config.toml
n_layer = 11
positions = "rope"
rope_base = 11100.0
rope_fraction = 0.25
qk_norm = false
bias = "all"
init_std_down = 0.0
optimizer = "ademamix"
decay_fraction = 0.515
final_lr_fraction = 0.0
batch_tokens = 65536
seq_len = 1024
dataset = "wikipedia_en"
Each number is 128 + 32 x the weight over its row's rms, rounded and kept within 0 to 255. Layers, rows and columns count from 0. Numbers have three digits each. The size before them is the row's rms in percent of the matrix's.

# layer 4 MLP up, 2560x640, rms 0.00762, rows 932-1040, columns 128-255
063:204166161171106111124055149120148122121132167147132115175160104168130123081124113148162172096088118157107098122054168095119090118211199177117126141132136103115067146119119170123115131148095149105076192116111163161132121188155032117153096129187119119143198124132133141117128104116154090154126138193086128112140149131101122162117125128103128085101136142211142148124078180138174129153113
055:164160132229063073131220150079161124113136104143117154129132107083169082107106121141098102140131114151114081140157182136087120098132106115159135138151083153104188133115144129140074150104146160097089119143126143137149100145136097059119114132164149130130167105184160108157142117156134121081140155117126174144065169112160129188066151081092175092172219119174172096177116141145092120114136
060:145153174164203133124078116185167074117126125135148103143165118167225142186119121082142141085082117105167165150151094136123169152080145140089148101148127173134083134146111138122110097171129136127100121143170100178163088090107131163139124126106130162109127151094105148146144121131161127100144159117137157147110122063143109152118114105110133196129106038097092121149125103116138123068130
059:171146158135088151143162109088119148083090076120198109124131143150043108085081090136107084116083133138071120108128134142147129114145107138117140135133102149102173153101122113117165130157091099156092142191116217124085165190119115124111161226106095103142153148107105156054189113153147129166133179175079076103121063117174145135133165151106147117147112114140128115152208078141171136164160
059:107095176153104129147052122096122080083105102134128117023199195135122139215220132156127101116127115129105065138165098112125142114103124034125123119144138142137126097123038171162105100152109135147135106121114110155154095156094147115084149135113115106116150172148124142166118092116139112156126134080124071115120131164080125148174097182109127111093155148124108133146128154056113142165110
066:163143129164114055120000180132150143123133097134158092114182179166093202103152117161159194126165147118125087103152147150122136087162144197134142140125139184130106102105174114156060104183116135113097099129141098114145119206124112145124139168078164093117107163129135116107127149135152161140137180181068093087144102170142103083161122160117151142116114118112142146103179106151135152142140
060:170125133163057046138164097169174147142124125155146143112090161121122154115137191184153178145180132104114144115164153129085114128162150131123129118131125159105131093130158144110123119140067154121125146099163233100111159110179179126150057189116122119155140131119164111097106152125118151116144088185128137147153113130137101118100094151115137078122204138170171136125101109062084147129131
063:136204110105105066116102108155104120104092153120153119169084152151066126157172152130146150104144157151030080104196198186140116103167157145135085093145146175108131136075173071087128183124105149148101189124129152107110138159162164130106108106153123135151159140158143171114120131168049118146129161119111155097137113101114132113151138112073133124134125173121139142132134115047138136123137
053:144105175117116139110121160119164144159141167191116151079134204173078096171101104141174182090141114139162161089143072074091103162141137129121118122131094161144116111132171190160150147081191193108102085111141123100214162132115153129084136077102163151114147139138125087211136096084230143122133112198159139099090127083136126131083128149118164141156101145165068089118107127163120100089135
068:192109198120132161149202119142113135128123155143138135095138179122078156143098159095110105156126116159130112131156147113145094142159110132124170144108155150116158149159110147127167104169149122144108085148131109140151123255115153115048078124116112083146150181137094159160164135184182148188094166132076112106133068175192170109114129116099171110147123098150129126119191109117140132127144
064:119152207156091154126049134173141099109115106066150150153131126166188139218203149137155120146094165159134143126078105112136132150071098169113100129144131175162141117151100158098117096106174105124130136160141213162139136132085138148141203149110140120130103125101110118086140084119124122175147133174137088121107126054143111162148151128130100186105191149129130099102111127170101143160132
059:106100205129051102125079186107092075138101129193132125233150121132161137139169109135144110139194102100117150120167102086124158090101111069112123132122155101124085109149083126144100132144177177103144126140138075109138107099199090133140137105173130129119105088161134118212113158176122115113097185132162162122172184112149131122192107155130170129133066133124082140086159156075101122117102
066:169116129138052179128092101104168195145105038077137139192131143156068129158061193134087161139152153142146146103092176138092154143105137161143102131153113208116177130088142129136096110089113110132126095134118181159107162048097118103106134090152160099174137131164087126139135125133113146108120145112146182134109086091176139176057143123117104147078097059110156096107114130123138116128146
064:142151156098080161151083123147176191127130137070131150204059131170134192061052097109124156182116179125138121177141196149093196143086132108157158154116078111132102124096152041122163148140102108129104036112087073122097143157173089082149100081116139099097150106146140106128164145105145165127173103192142215120163109193139140129109121129138100101092064130132089118141112116118121080102209
066:112126181131136120126044132072139150147139062163146130083169127185155132150084133142139115115098137148160185092095088161130142101139138084136122138087124112156109139122099082150119100115135100151100111149119070120148093151063141148111146150108110132098107162112106103101152136172173152121091109178087148122110116125127164158154106154131118072055057088126074148086138117145187142134105
064:164054149148096066135130102116116101158121134084151137141126194135067130171211115152139192106188120091117122126149071134140125088159170067150149104129077145134133099109117124114102098143092133116115075125101106160170184219114127157150077137075098113143130133176169124138104156098159138167151159067167092148160141184116131119151145150111145122066111217145110131186219102077133159190159
055:117106124130049141114229100145104165125126077205106151145106145122073092162154180107101207119184178133166123142121058157118140141172146198156170119156133150113113112118152080118069150066134137087094024146098189119153139087144158119141091121122138114120098084171156124156143104145067078108123163085165167126147134081174121095086161144107135157133065135167134131074135119129110131097127
058:149162180139086041140217111150150184142110124180209125177148143117072094087123177134110169107185155137112106145161071121165132088114100056089113149116088137115150097147154246098103147135109126161126163100176194144150115135131201185112117128110110093157146169124117169146114136112144138104150128120169176123142115138130131110179065140120159060134125101081147131149186091132131163167121
064:073095141148137120138073121097114110102121120076117136055168131094185105114182083151149048057049077154090098116182112120133117109118110055116138141106147105121150106162095149084094128179146134128130121151149160080171111191135156139129146162103147118093161145161194127146122159171069079103127140194144167133171120192138129189153150148139160091112166167139124131118114158085130143141108
243:116070162143111101142126100104112140121030113131125127094135085150151162127068091152136112158108148142113123141116161152131082101133109092142110123086140226142130109093088132127031135154133132121132150156130098105127123112122159104135140084155138119141109088155134155089095135103069150178121131140199177108117173137082129168125155183186120205129146076122186151167183100082131151166142
063:218187157144135148132000141089166176133132123083100121147134154090222153164082128111164186143122185172096098119144201118172121198106118106079143152166175153165118143121107163101104112055163079152107116165140147158124120156085153120112144114135142082172139127158146138141139149175158187194119166112079111151125098134083140068084199102152164118116099112107140145091108121185151137148105
060:136092122100151210122200130145097151151122098092106132141080123099045068189167094133070137168081131137120189137145181148118146115188125063134121112145121114113146126123098079128149139100137148138156152164084121151112166000090174132139080112153134136148130132132138125104130136154108109146098149109169131148139132145166150133122145157113047132061182139108126134170144145093147153110115
059:138121144094144181136034141096098089129137116188109134072132107148240094186141143060132111194135099104162127137045083138111145135137109097081072163147110099136149147125128141086152094115166128104128128090104154124132119034131196164114110121113130151132129159097111140150102119131101131161115111089138143164120126092168102105159072090109171136087120122128129156098143170129115134100100
061:142117095129134136175133125142189177148124154125105103155099126140185096070151120102157162085109169171061105140027134184147149177157132148175109157153096140105097152105202128100151146086108118110148124118123186104069121130136162160088066116103114124146104191125136146053141097116121086100179098156150136131160119146104154114095143176095117195133105160148157149096135159078120086121123
071:126164107133132130121103113114118103125117106177097104111136074072151117121108105154146133087044132165171099087137183175151153170125138122113143139132135119140157139133107088189154155134142098098137143127101149139132101025115117112098147137166149125115190095127070131119133099189141109102074110255087161130109133105134118149117146101113093136129181160096168120090067130111128113121135
326:101152141142130156118149157143078154113127083069109171095146116134122117085078146114149119115158130111106187163147132118160143136106123105159131146107121148074169137141133170131091108129140179146159078148182099123080111158160090119157097156136128143120088099142170121139134171131117115108130159149142134138081092171117151137101141175162161160115143053187224173171178116150159177134133
067:111169134169161127116141086120163147156209070105126169154096194167099155092096112141160118184152150143151162145143187125090110120126130182131135127132135152126059120152123108074171126141102109151126050142111087141144139180099081152148135142094158135144092167078150089114142171083087157147174169039076077129133106101108105120150118184159152102129146103131148121135129096102096143116134
066:133163108149148117125034182158122095077144106175106110070107167160197116093095102142210121116065117141084141074063185115189089134064109128154101117113088157139123130162099177100113144190109110147110062127125123106132083245143189131115144141133122092132117175125113126120120113083145117117167147063115116150104129196154138139146185122147135155137183160075148143161144079138112134112158
058:165116129125120221135130141165101176115119109100119079111141127144140137129096153147127093133109128152081112104054137109166124083151132203133103141149141139104141140095168116124128155120061107100118125111122200170095103179142142106162134146113131099128144158122150172088130126076092100117140084088123116148116112225065145123118180148111137126121188113135187153110101170119157158159128
065:068086130115103184144083150108141122138158105083140106100100184158070161197248097149144126096144166152088089142095138119135120140121131089152113118109095161124136094113167176141096144126199176117124144104093047105139205106144132127062138119116142100138073164203152139131088135109112116134166157154099163109114116166136111103064165167097121172069226060104149132118171178074158126097137
064:147135157137139117102127140169143145107176166104151106091160146142063140158086079115130101142097148166116166116139099107091112109025133152142122130128089102122108134092129166126102101135077139163144189127137117173120161212081205092132130167162093146105066193098123147109127082117124105107130159080149088125124103134134130082116127111158108125118116117131147111074101129161153087113139
055:095082134122225128146111143168109113147159200113097139216107097134092184176136114131177170112122116098165153126133117093144170119135118163079119122150185073147097100155064091116172138077151110111151093131160099167122104103133087146201119104128115137114162120144123116169119140139133166134103092080104152191147137157137081113153145153145124179093114179126071127141117125163137154130093
068:127125164126064081167078088156168142111135095136133144158102145161134139108126158164109157113139147076101077105122107135145158138141100083145098139144085165143125118147129192111110130127143120114126115105140177119145146073131158087122093092119143111118151157150123125144154123117118129127157140076189119131112127146143124140184133147083095181157147143169119101149149146100146144125170
061:111080121111127109155035120026099147100119089072136104095181157128183160191068104109099129116124193124165115141108135177118149070133182098092115137119126132130118127097100166126062127134108134128101080134089119127137128117155179109101252168118147107102130146164085151148158139170132123139126115098092160130106143119141137140163086140114115145032146039091074170063177080088170183146108
063:211168146118074111141034077059155070110137170102083110075160105127155098104205075167172081111151151169079101085088179152144104111124084103159126169110144160125120163120096177107096118221103091100095149140119147068082108148149096147111169145143116086130079132121116158062133118144104121109156187090110103097113152123105070138154185155133159135203120085119160161160121132091110092141114
067:106110126143077109153115099125162146146137156112187136139102164157084160157144151165109194148138142126019110129169066142085081125136142087131126115108116179121114085088183177113125097087109145148081128102120106125084171172078120170111092055082109099173100166122167125130113108092126131142135145171078126105127134100142102158141068142144079089107073075125119177173183084088142115130120
059:087074136123150143090132110227143128106103050241115123104172140178073133159087182113122117150190136148173141127093066166145205137127110108149147141088105174135093157156172102156114127158132121143152122132130162112182101156116196119116195136113119121108134135105109129110114111133075097129142156046095127087152105112218135103147191139057175141159205082114174120103129093130138138129157
057:199074125123175096082255159160121146123124128125143094086106152144077133169109088119118142080168198122096121108110143169164146168080182142073118117144127128136147111129117181142155163049167137170123115100107127136139127133098118129141156098151148148137078145108113134132106151118119134153123099053077078150115138100085097032186132046101171087082147198098135142136147088150136118177098
065:193145196132082117135081112135130075119063111194126081075185135122163144152124121154164050098062057164142103057164140105148084108054099149110125110136165127137154122148120139116096135094088115143123157162150123143148081107096099133087085162151104106098143137110071185140166146110123097105104136187141142120122102140123141146140159136177093163192012152084120146220067113121125142108131
068:166141152090077129138129177128146091111105101126141095134107116157155167162185133170125172118107156137063129139094126117093159102064154081091101095127098135137138100078075167153111141098161171112114169146080075092115091146163166107136089110150109071130141132116134145155080077110094142136116093056176167119119124151166106090122124144132077170102072121124107180175135082134160186117160
060:163145135099127119184112089125157134115095198135112126114103147121105098133153096157120149128113103131119141132102037120064110120149115178117139106115114114140097119085150174114136119096111080126130058107189121120114140125092120152130138119140127099154115170159146118110150139089110069123133055165175100150158143077086109128157127207175098173140000113146128141162158168099115112132112
061:184108130166081103142205138153154086123105127105116117086182169119153137154094181122165096087119071142144097087129113152159172149123138161173157120117164116124121114137116143163120114112084139155100103158117154169162139218134110168091127206119109103153111183136118122116147141113154116128120140201080119118127093114134129176148100207200181136093213123158170208140122103117126132147150
075:216091117105194124167020172123149154117163127091143154135145166075119135110153115092089180127150149090146139176104032111098166119125120133141152132137043077139084098116171082103147113097178120115138013095135093156128133180113162098132095123096146098119130138131180125125147119072136136139144132046101143139125137200110155083084111071112131155133071154094048111111160112153160103168128
063:191096149139084081116188166138156163108111151148149111187037130122131144118153145125051193155177170090096130204137178114144092095094168111157094120126118174141125091089136166136092116134135155141119172104162122166075116124115131139137050020131122129155078123135159128156112120075160166160149172079171074118117142147095120132110126124098109119153130139157156128154182107128083129119139
063:063147138089075191124119135125108086137109121187112146169137094128131150169129159139123100087162121137136127148116023115136163104138122113138117109143101023116110138103150110125120166113122145123148195097185147143154158119142124108183065136118140132122112070106125126099091122071084075109132122163206140134141143160111127103169081100093094137185073170098151098084097164189107152151133
057:208125099099159186131100114132137068157149118127064164098114164090155106137227127104131140171184143149118150097138131152080177171165103150135143126148105081109126118124129131138140134096099145099189099152141175207101170056129171122142083118103185103095152113102162154108153109170168071155101125160169130154150070121131167065109145138129176155187151207097106130130156121124119181121106
065:179122131143134166140129095140087073105142113157081127155134146142138119130152125191135112127149141125124091147149059133133133102198142119134107118138144157113108143139142183109067114171054112114139205111141198157121185096178116112140122117113158114133156126151156138076138115108085119128156093136115146110123124132016065135127119211084051085156181124094147188160134173034183175167130
065:127133129140159120132069113086165149162175085186145057124136129139216177133156109165179162061147141159127151072125121100130082077066158167154148142133163122123118110152138170135088124110179102128140071135177129149138138153138123139108208173124131132144088139134152113129081113148159138136166191131098173114128107155092132154080140182166156122064214109131146142138101137186138120146113
068:055180166112106151112136141072154113119154076165120117112185173180187109042155087149197124113108108151064111086126172119143085083092071126160115138126118148119116131140109138127079148133075137126094088159100156113137165135138056127113133121134127135131131120165118146103116137084106124092130165000143112122110096166101101138098147185125133079139173049128151102162100099121141156147144
057:157099169136107074134134114156130154115143089122108144187084134096149112156130086132127187165155115082118158220138020126088159124097137097106162117095097092161109116118091135157146141086175094111138116124045109139119132128123109111155088108158131096092191126102166098194147149107100133118118090158201147141151114148112147097153108146130125109108095125140120123137107149090132124149087
058:063147141148126129152134089100129096128117129135124087147151054071152085054143079142116090131107139104024125139078215081145117138156102104133111145123095153152121109153135144064105148113100101139107108143101220134083101122138121147159111159117106140143124140147158126127069166100113156128148103139133093133098129117108100143144155165126175079106255122193188084152159152149100124152129
066:217152136156095183164085090124174141128116097113147147105144145115171052134153134158118075155076140107088097109112188155113164171102108131142140153121099157159115144123144164105080074116131108121108115130132091121128186072082127133044127123126183118164134116170187130125139122147103135136114149077186133105111120061146145172098130087172091114148096021108154146181150136090157066100127
064:202129142112129156147029116063159110104132198165171088167118152183155109129109099190139159116092113120087121108143181122086062105155104142168130137111159171129137166122166178105127152166162133113105157117121144112103140173114101127102079159172119068154076187111132154116148190122113127158142149186056110126177126149099091118109151170156083133161081135131117145132127125093154068137124
057:151109069130097120133117100091160114138145143068142161144038130181214157167191125130152096103163188167133163201124158186114153148118135156145152108105127106126097090114125096120142121125071164132159192143117101139082135108162109107169084120152102131133121119125152103079167160146155120178126148245163184118163097135080148133129125162148086168067159087096151142192118122071127175104144
064:138141144095107055116138092111166148105148080037105133092155138155150144180084147120134121166150179130089134111153120135060128095125142158141123132122105138149136125107071131133126087151124085140110087091146123171105160131117100104146075143098093124129136149060159101048139105126139146161134128095075105102129119085164121137099126163070094053087063059185100107111099124180132109129157
059:107171150140177105119252144141109078132158175210114077100166105129209174087146127183127096108087121134113107111095206135177130122196097129151115140130132115131128141188142200154181138141128184127096145073146131115084120130156062079138079132196119131142138122148097156066082108150174133141147133121159212125077153131099118101076137119097068084122218172149137139135107166121171103129156
061:168162136116003212141181105125166160094156195098131150104113130193144111198092179093090131151118154130151113146091096118081134137159125061148120132127119097128101146084105071111152096107116101141065119133100123160100115078080082094097217089118093129116113101125105096134160092116232139126120165134099109119103131057105136111223153080098153183065103090104102136072139135155154110146103
065:122116174123146093151000169230142072095116169135175155110153130174091150174126140151141165116113129100095139087086076133159099151134167143103125115093084092105112119126148104183145125136106148121102189100134086137127129206100108119123106124106150120113153117187144128125115084127123111171085123091103142150149135126159134118082137040104131138122115159097126145115157092168145100163147
066:143150156168060145145209100135134110107076155180174139103102159108172093112091137108138110095103069143098097142158163115099137172080094114130134090123147104135125123113120192135135196092114146154124051130106136110092095127119106123100073141133123119118110164132086135131167191164115126132139083201186151107146143118065143156143113154157164125152125140114130140172114156061151151093147
065:141088159155073103162064114104151103107144089098111115106176134108053101157088107198140127090083053134076142103100056116088100055127136094144147139105123107134130142171105133104117135164130089073117104144107161125168118221117110100100138134118090088111156182139119122122173117173115120152103120115082120127172087158171153192121176153120120104157207105145064142100155166114161128150164
062:137157138117090140119106101078149205168101094178102127147153142156150150159040152086136063148152125095169136119185151127113111101029106120123172124099137149136133154144141084121136124132118113181148072121125090121093150172152139153123145179134075142130098116091085148114133149133110168149136169117169171105117114174172127134134089164179125117101146076121160133161142103136088123103162
070:106155100156168113091140135078084115128143141164137079057165045136193158153098101152109083099069122183157150099168167121197090094098131059099150125107185128120134146120084126138083128115113125108113168148136109105134070132130141144108199161171131143122096092122088135131090120170184157117127174185051131122105163154103122181189136102149152066062255073110130136104136145105129178127108
057:162097155082091152136123147115149168140118082199168139180106147159066084155121197164079100110165116100164157120086136137122139102081091069159108112110140158122118102103139069154107136116129196108133091150126097140139144101160090110129138078140175113118089123154091146164109117162174133105126150096159159146117117165106186132129173135144098199106000053071093112169119122123153107122144
060:143138115115089104131108148099123121125141183141138144138136204181127101181143062106140186058142161110062098119101136131132145107200152097132111112138110088121114111101143151127178140166130124117119121122117096119123130233089139150112132130102145119115098142109165125094142092065106106154158164096126079084124138113084121052162147124088131185136129255096098166125125122126173127152131
060:100120123097103118127153132137121099157163114099157114133159017148126145216152126127111112140123096092173195109142149147102152081101122082112139128126139076155116080139081093131108103111093113095130136131112107174141140055104161111165145083143087149098095098143123108153117110107124160121113139036199164176170131127163104165141089086126119113092065109172105133119155131140120126143085
066:159106127160101123101023188138125146158152090131130129085225199164110186222139099119138103122106158167095090079102072127159085038064106123092094154133117163120153108148075207126106123116149178135112096119073086124169140189068159126138182141154118118120105160130097137183117112118112133111118173121124164109076122142121117115207101132099090131113253084139093143119093091157156161140113
057:109135156093133127173160115143150112138117116102116167171101141131145105138112127169118155112084164134135119105114000115094137183117101138118135115147150122138146100148112143129143138083166114091140044117161187145155172086138136089102076119104107102130133153181107131164174141101149117122139062221096137134143087157103129138111121157132091136157053158112104111077132149150146149128132
062:101111143085136148141243111091138152114104107100164173128109162130090082090034148108115119134145135116101130173128000084110140150099100054178165125094143099126093111131152107139126131136131115143112055130117173142129133122132086133076191116117104103120110137197076117140140148119166093118129114187134066150146119124175117166114140159125186132146057020113114116134170166121105118143113
058:153202173167095154140156137161140124102128125162071102096143158108209139170120125102161121167156183116137083161103133092128139172123124091132129143151073121121079132138137172140068131104114143147127132113151089156135151146079176117127117080117125111149165156170151186198127129141154123131149168229186153128103124110088148083138155090104126200097132176143155115144154162149150151091145
680:143146092051123172207134127130091177126142163106159087124122098105108166142096090162110104116131046124136088102119111082138116062094109150201129063109121166160109101147122159128078082090138162093126111112139170116060115138120076151128116163172117058127166093133155166106081143131067152076128154148144103176166179127091132125158144138186058176070129101137234102104105129137117147128150
068:128101143161120088106000160134124141152108073096111092153120139083196144148075131158157191180144073112055112115107174107128147139107136039106113134118131199138171115117116146143152116131182108100163168132137144163118121174114157125091188111171154103151128139127169116146079131154156172174126124214143117106162112157174126185126152085108184128066217144094171135102138110114083093128101
060:102130191122167157132181188104178126125116122095134137154101119126172121133173131127098106093129153143092182112073040085109160144172124204122134096154110088145082095153126094127154159109085134125119032127174140159064153099152101093120051121097150139122084151115129146082139082086114089123161106115169093122155086085111139105052107131077113160181137203140127120111087145077131146140161
072:134121132126077120158159149112124061116078108136186137096094130188174096223122094122093081115098111112053095180123077124117079098097133041158124107093132150126147096118103130161137122160110134125105158155140076117130099194124090135082118144109084112149097154200114138127149160147161128170114162088121109095158126179135150129173128205137144154149146115095123169155223081060127136174121
063:097163093140133167098200110083119185119164082102160125131155128123122122150183152139142147152131149144139142093141160152108091074126121165121139141096144133117112136111099104102113119146144110086128092149154107119124100137099147161127140166145106121112089118121156145090148124159143132143142175175030103120144137144109118108181155085120077110062164093105121144097088140154161136170158
061:144141123110064165141018135120128073144108083131103126123183158166089092081230172157172097140148103126067131131139142129142161090216103095149102160097145163149113125149158059112119177087107074072148154137121211107146128095113105133100158137114154118126150116185175146112097153149063116148122151135127127115118106164078138133133182140114164138183146127153169140155134141130101116150137
063:172105133163194128108230149156165154154137119226130114157197137097138183048045145143111121098143134183149144109180145109128148145169145185104122158120095153095106148106137118160109097131081156103138170161144178105116111137139090144181146147117150104131113113141137149117092110167117108076112155183063141125137134130148114131086148069115126072172148063089118137117119123123151164127124
059:133074157118121113158072089136107109160048076199135142138113099106194169168136142099158072117146037124119159115156180110146137137075114144140103083130181129158153088146067125139119098158095128108152152163165153131130101177171109190118113223107059108146113114142090080098153154116132156171123105145136163131155140136194149178093139197170135158165129154178142165168114083152063172085132
066:061163167142145146140255111168164077101111122192122097084154132114197137152107180149156116114089119165103128080100172157138122184204107157116156119142156118146123134144151055124162123180096137146102118177146114099126121145124145115109156113110135115150111149152152145096165113172142091111131178113110109135137125141140141131121216075109075130174128183138181109145105140114150107141134
065:187138143140149163107107137194131134133099143172136130169128179189112164087115137126120149147115142119110172160125121080177110166054119080140174130113134153096095144133125132116112101143171151139146134114147057137131116251109111130139062113126173130152121122142143150137118132132192139153144182146081115132135154189094117128108116085153069041111136085049106127141159143115122128114163
063:178112101134054146158078160069152155167153113067120121177102096143202120145188187181121116152168136118124071049159131120127121134146122090146124155142122165141159110147145092100100142099083101098131126156142182169104099070178127132112187096172141132119160097151154114155144105198109163120125160137128183094192097121162112194164166110144187157122151030114159140175146123148093101136116
061:105147209176070061173152114114133102125070120161196072128063116167155151111216125164145160125115046085077082141123082087117142118159100057135124125123105160137130079147115074088123145101123135119137135127162175097157132178171083140133105146098095112142140130129179091091100138120070136128137140128159123095124117093165124193145120161095150139096115126173127113180139139100109143149116
062:084142158122118114089059117064110140158101152147160087091095098133124160161162107120141114091078093133084175098098251127188079123103161154103113127089172135116167128148083058154167172111112137137097142152114074107081124115115086171129093127158069137134120121087107136094104112087176135142122169125134157114113118152102147078183144145176113140125154173104150152138122087072126092127140
070:114167182123124169142244093126153099132162137139150151135122142134121118126140101089147161073141166155142156133151014128088164139116101103114128121151082063120098138120135141121088137126165119120150089140171133154146149101130212158114119122067132109125104114169105138133141114106108084118139198119107130125165114107136132130068111180132146151177163070140132101056124155124132163145110
057:206121127094131139072026127074127082179115091121106087133065137135167112107068132099077170189159121188137102115127138146135146135159120128143102122132141148122169099098094170160130115082173185112120255114129100162133100073079182125161006146151100097149112095065101156123095144134077114166137143136089153129112110148122079048122139149118102107112212095085193159115121121178123178121148
066:127085051133155116125071161157107145135143132109132140124151171169131165186135083122133114106090138133061160124138095185170128067088165125154132134085130140104110112123080143167070088138105156139176125121096032130164121240131177130142177112144124124100105163167152095149119140191126128116124160158137171145143145164154144104195082112145129121087185126078099181078197087122139137166120
057:100103131152172152140206135152120158117130128118167149095093191115136068110094056182141152144120139100067088111142000134154114143096073055116144140132091152126103152145194148129150109127142124124113108083142185136120193100114140168078168133132180113159172121148225112064142077101154070121134143096131082160143144073123128129109169051156171097152072159093095115133152094121137056151091
060:143155150131083148128000172125126034154118107183148125121145123157220105108089154127211110099104106176074146129076106186147132153118095168113090127159180102130116141134106167114129133130108152124137137142129081170125131107165121177146069081113091129116114118115141138101165109130136116099139121188207199101135128067104146124137143161175122239198047135098170185185104108067139134134083
072:161166160177058062134239146156119069147087141128132138051134132138214142153136097148163100121111105153089071135137138141164133115142128086113142129123155158109119127155078160119095149103119164134098123128125108116174106143140203152084126133138127126153139124124104151092144127092146112166158159097162197115126161150112168166210102133168169106121164188168176184159180107121109146172106
421:127151100148072148141129163160081127097205113083073127140188124089130165099125151128153159073186140115107161160147058144127176153128144062147140110130132123164130150060159141133144140082100170205134126075103138125096065165132052099195121135096177155121111129127083123099160149150142118099145115139108165132144078132149137136149144157201128148137138134143135161141146072117140150120131
053:074099124162051102108031180119079137167123160066140147108160167107108189090172114136130102114161128138111124089170155133153120097186143090116100151148106113082132138135138081095113073155061171124151191180141111109102145071132125138158167177078177171120177105147159115102136080146092108079130163106114131108129140127143163093178113115136096140145182143098121106107114078132145096158138
066:174114136151120135140255088062154084108123106145108084041162122098093099142141132154128045159113071139120143109133115134072086086107094175157140152113182148123129133165102157151096117123066122100132157137132118147099142113123088140113119165135059117146098166092120177126173123143083084138103142165090094104128124108125136158117161226195087140159115103180159155147081115144114120157132
074:239091111131080174134002125099116137198130157122143157137110133100162078147126154118095103164111110117165139144125160170144135151153108109123104171110193152151141147133112168125177137096165105133147087132128107115090105111104174145156135129141117143122099142122092125142166155144120165151129112255103114128157126150093136094221105126190140136141163136123133163150185144085124121137103
070:152125123149138130113149089106135130138118126168158100139105120171099116067155135147144049101087059202085142049075152136158109147105095178125135138106167157139177129163101144172127145098087153153114137181141130155132121108098142149133130182160108128095126129102093154146131143183125092094120095255125169116109079086132140122145178138133176113126200088126175126123104116126158116118108
227:078080187119125136138135105096150089113053087168119111094147095168139158112073106159128098160106166132102117157124146135118094076086109106140102128120108184121148104121100144119042093123133127099171157173137094122109128128137125135174147100149110135172112091161145143082093131096070165145108147125182143110140163106097129183094128190159086184134121049133186123153134137086154131162113
062:144166148152090149111046119177098102119121150149127128136128107129136172119148135127175054147074070151182087104135154106154123115048135188152118128107155171094136120183126155127090137158082121115129074141158114111170095136139086148131171197136136121096132095126087128095078143148135119143136149222102179128121136112121113175177129114101132136075248068090146145141083145167159141072138
058:109190134141113110127173087156118185095171197144148155104140074134000166156097111099083120173096120115158104149180252105120145176189130141155147132123107133153074140116175075110181137148038102147094148101113102148175135175081141121133129165082094166125126147102092101081137134061155153154124079105096114118128157133179119107102144099139130134104093085191131103119184129120125115126175
063:196118183165161117122000128114136152126142183152139110135114103136139116143091073132157067161095080152076151160101226104150091104077090104135115124120159107132109119144096194082145143122053123153127171102119159102034078206113162123140120180141115149160094166095133149109116129137126154169162117157175149124117142117094145153101133124197182090106177154155115156114110162115134065150113
060:117111114137097174143030174226082104102100107170120093083111144108114133176126191128174064122161148130131155126133132114116098131077092083119133110112203112095178111149154143128093171125112146108118122158176117088119096176131150133108074135184130081158116135165074147168146139171145108113145183130135192121144116190118110120065153191182158137150135123091190160132153101094141140072121
062:156069082111177166140064156088129115125159176159158126175092115137098073100160099120091132139076119143075142120127085150108123121132118092178130115112109142094085145125208044090165159122164156106131169116118134123114136133160131125134125107091104140134134120173149129154117165160091129138125154202086111114173099137131107136118157122062105120086131136134138131110136185084154121089130
061:164122176125193098110167163119099161137113204151164116165123074084160138144070136139098161141082146131100198124145190091187133171076136094054156117084190089149126130114102124181148108099124141124097197132135108144119141111135125153119135113155107129132085126115092157142106113129170123143093130124083172156102172123143099100139103076170095110138041141111115131094126097094137120155099
059:082163096111189140145189127137210155091173158140114138095120116133141094120242126151147118137080121128082123114150154104108078177170115097149112127081086084127094124149153119072157119115079113154165156089168104112091117144131021122147135149142114157122117141119144115134115105186185153135144074219199081159121144153138130152154083057109124125145096165118068106153155134163125086124126
070:165165102147105172129207123159117134123101044130119117100128126123113071079098099142141155151120126129091081114149176159114103099165131121160118095173122211130113130107147188107107134135151158109121115110129165127143125119180124137066123150162161108140123136171156140143141135100093126127145161009146171129109143165130146170102110161148106122133111121157175155179116143111093141120106
062:000122139138032107132168174166146117128095096131142108092209117195236224094121127152198108121160076138161081059120105119130135104095144124172119127085110122149093110179177121169109152076128158099104100125140031089183090172137092095073108137124098109092110159146083118144137163151204191130122114189152172097131115150159169157119127149147145133143077120117111115115103108176135120077151
066:192108124155167220128213130191135128151118112145160134111132116080090103130108111115065049132101109156096131129137159119145142144014083115168123120154120144120150105122084178162095147086094149145122185183111096122131117096092118145142066126130135103109083107143130170203129147125079125108125151185196153141102141184088130145104142134184127158166237117104151158145140081150139144113124
067:163090101093108225148137109162113146149104153123108133230099114092057098138194106089097164162103105089169137135084036098123171139118118105133111139119126100132085117135130143094128137080125112106164088112116126153094069145119198158149053112120138094110129130099131144195102130129081144138160055187103177147152128198166112128113130119147137155168159111095091156118170120159118122139163
063:111133097102070122115175116140120076127121102151143129085188101118143100130122171126134098145165120159202146131184153155139177119167085107143117111136126179122156151139074117129119157154083111102174135157084167117183111046124171138137135166167128141103146104129115132102153136138078134136108115212118111149131122109126160115183145145152227153136123194114191146150155112134113166162120
060:183156087144215070092073124157135148122140164100102139095142085053123101118161137114146129109102190138122149119150126179149129158066122131108140151149190144125144121087081135183100115102110102088153102092143116143120095094132135151140060071147159149116106090116104156171117108116214130110130125255140151157120138099141109131101071071127124056192146075161180138080142095128077080109146
057:174112179169070119146033122158135081154087182082126145086133173175153181168167132138099148145149113105147079167136077070148135110077148109157152135115102151119114098107129146115118159091154147093116115147101078075152110178131179128087087113113099123167106115148166145107146143084089156141137140013111083079124137170078111148177103180137140169099096137128132151183171134133120159133143
060:143155155139061068131196120142082160155100119124158144164075156111112160141188082202107123182177106114100084191155180120085115097118140065157156133129131146091162124090158067124142133135127120091121176149108110073139143165062090107074060144155130101142163078138171132076159138119116151165108129147175157096174127174102160112151121151114102126125092186178142141155139105132137101138150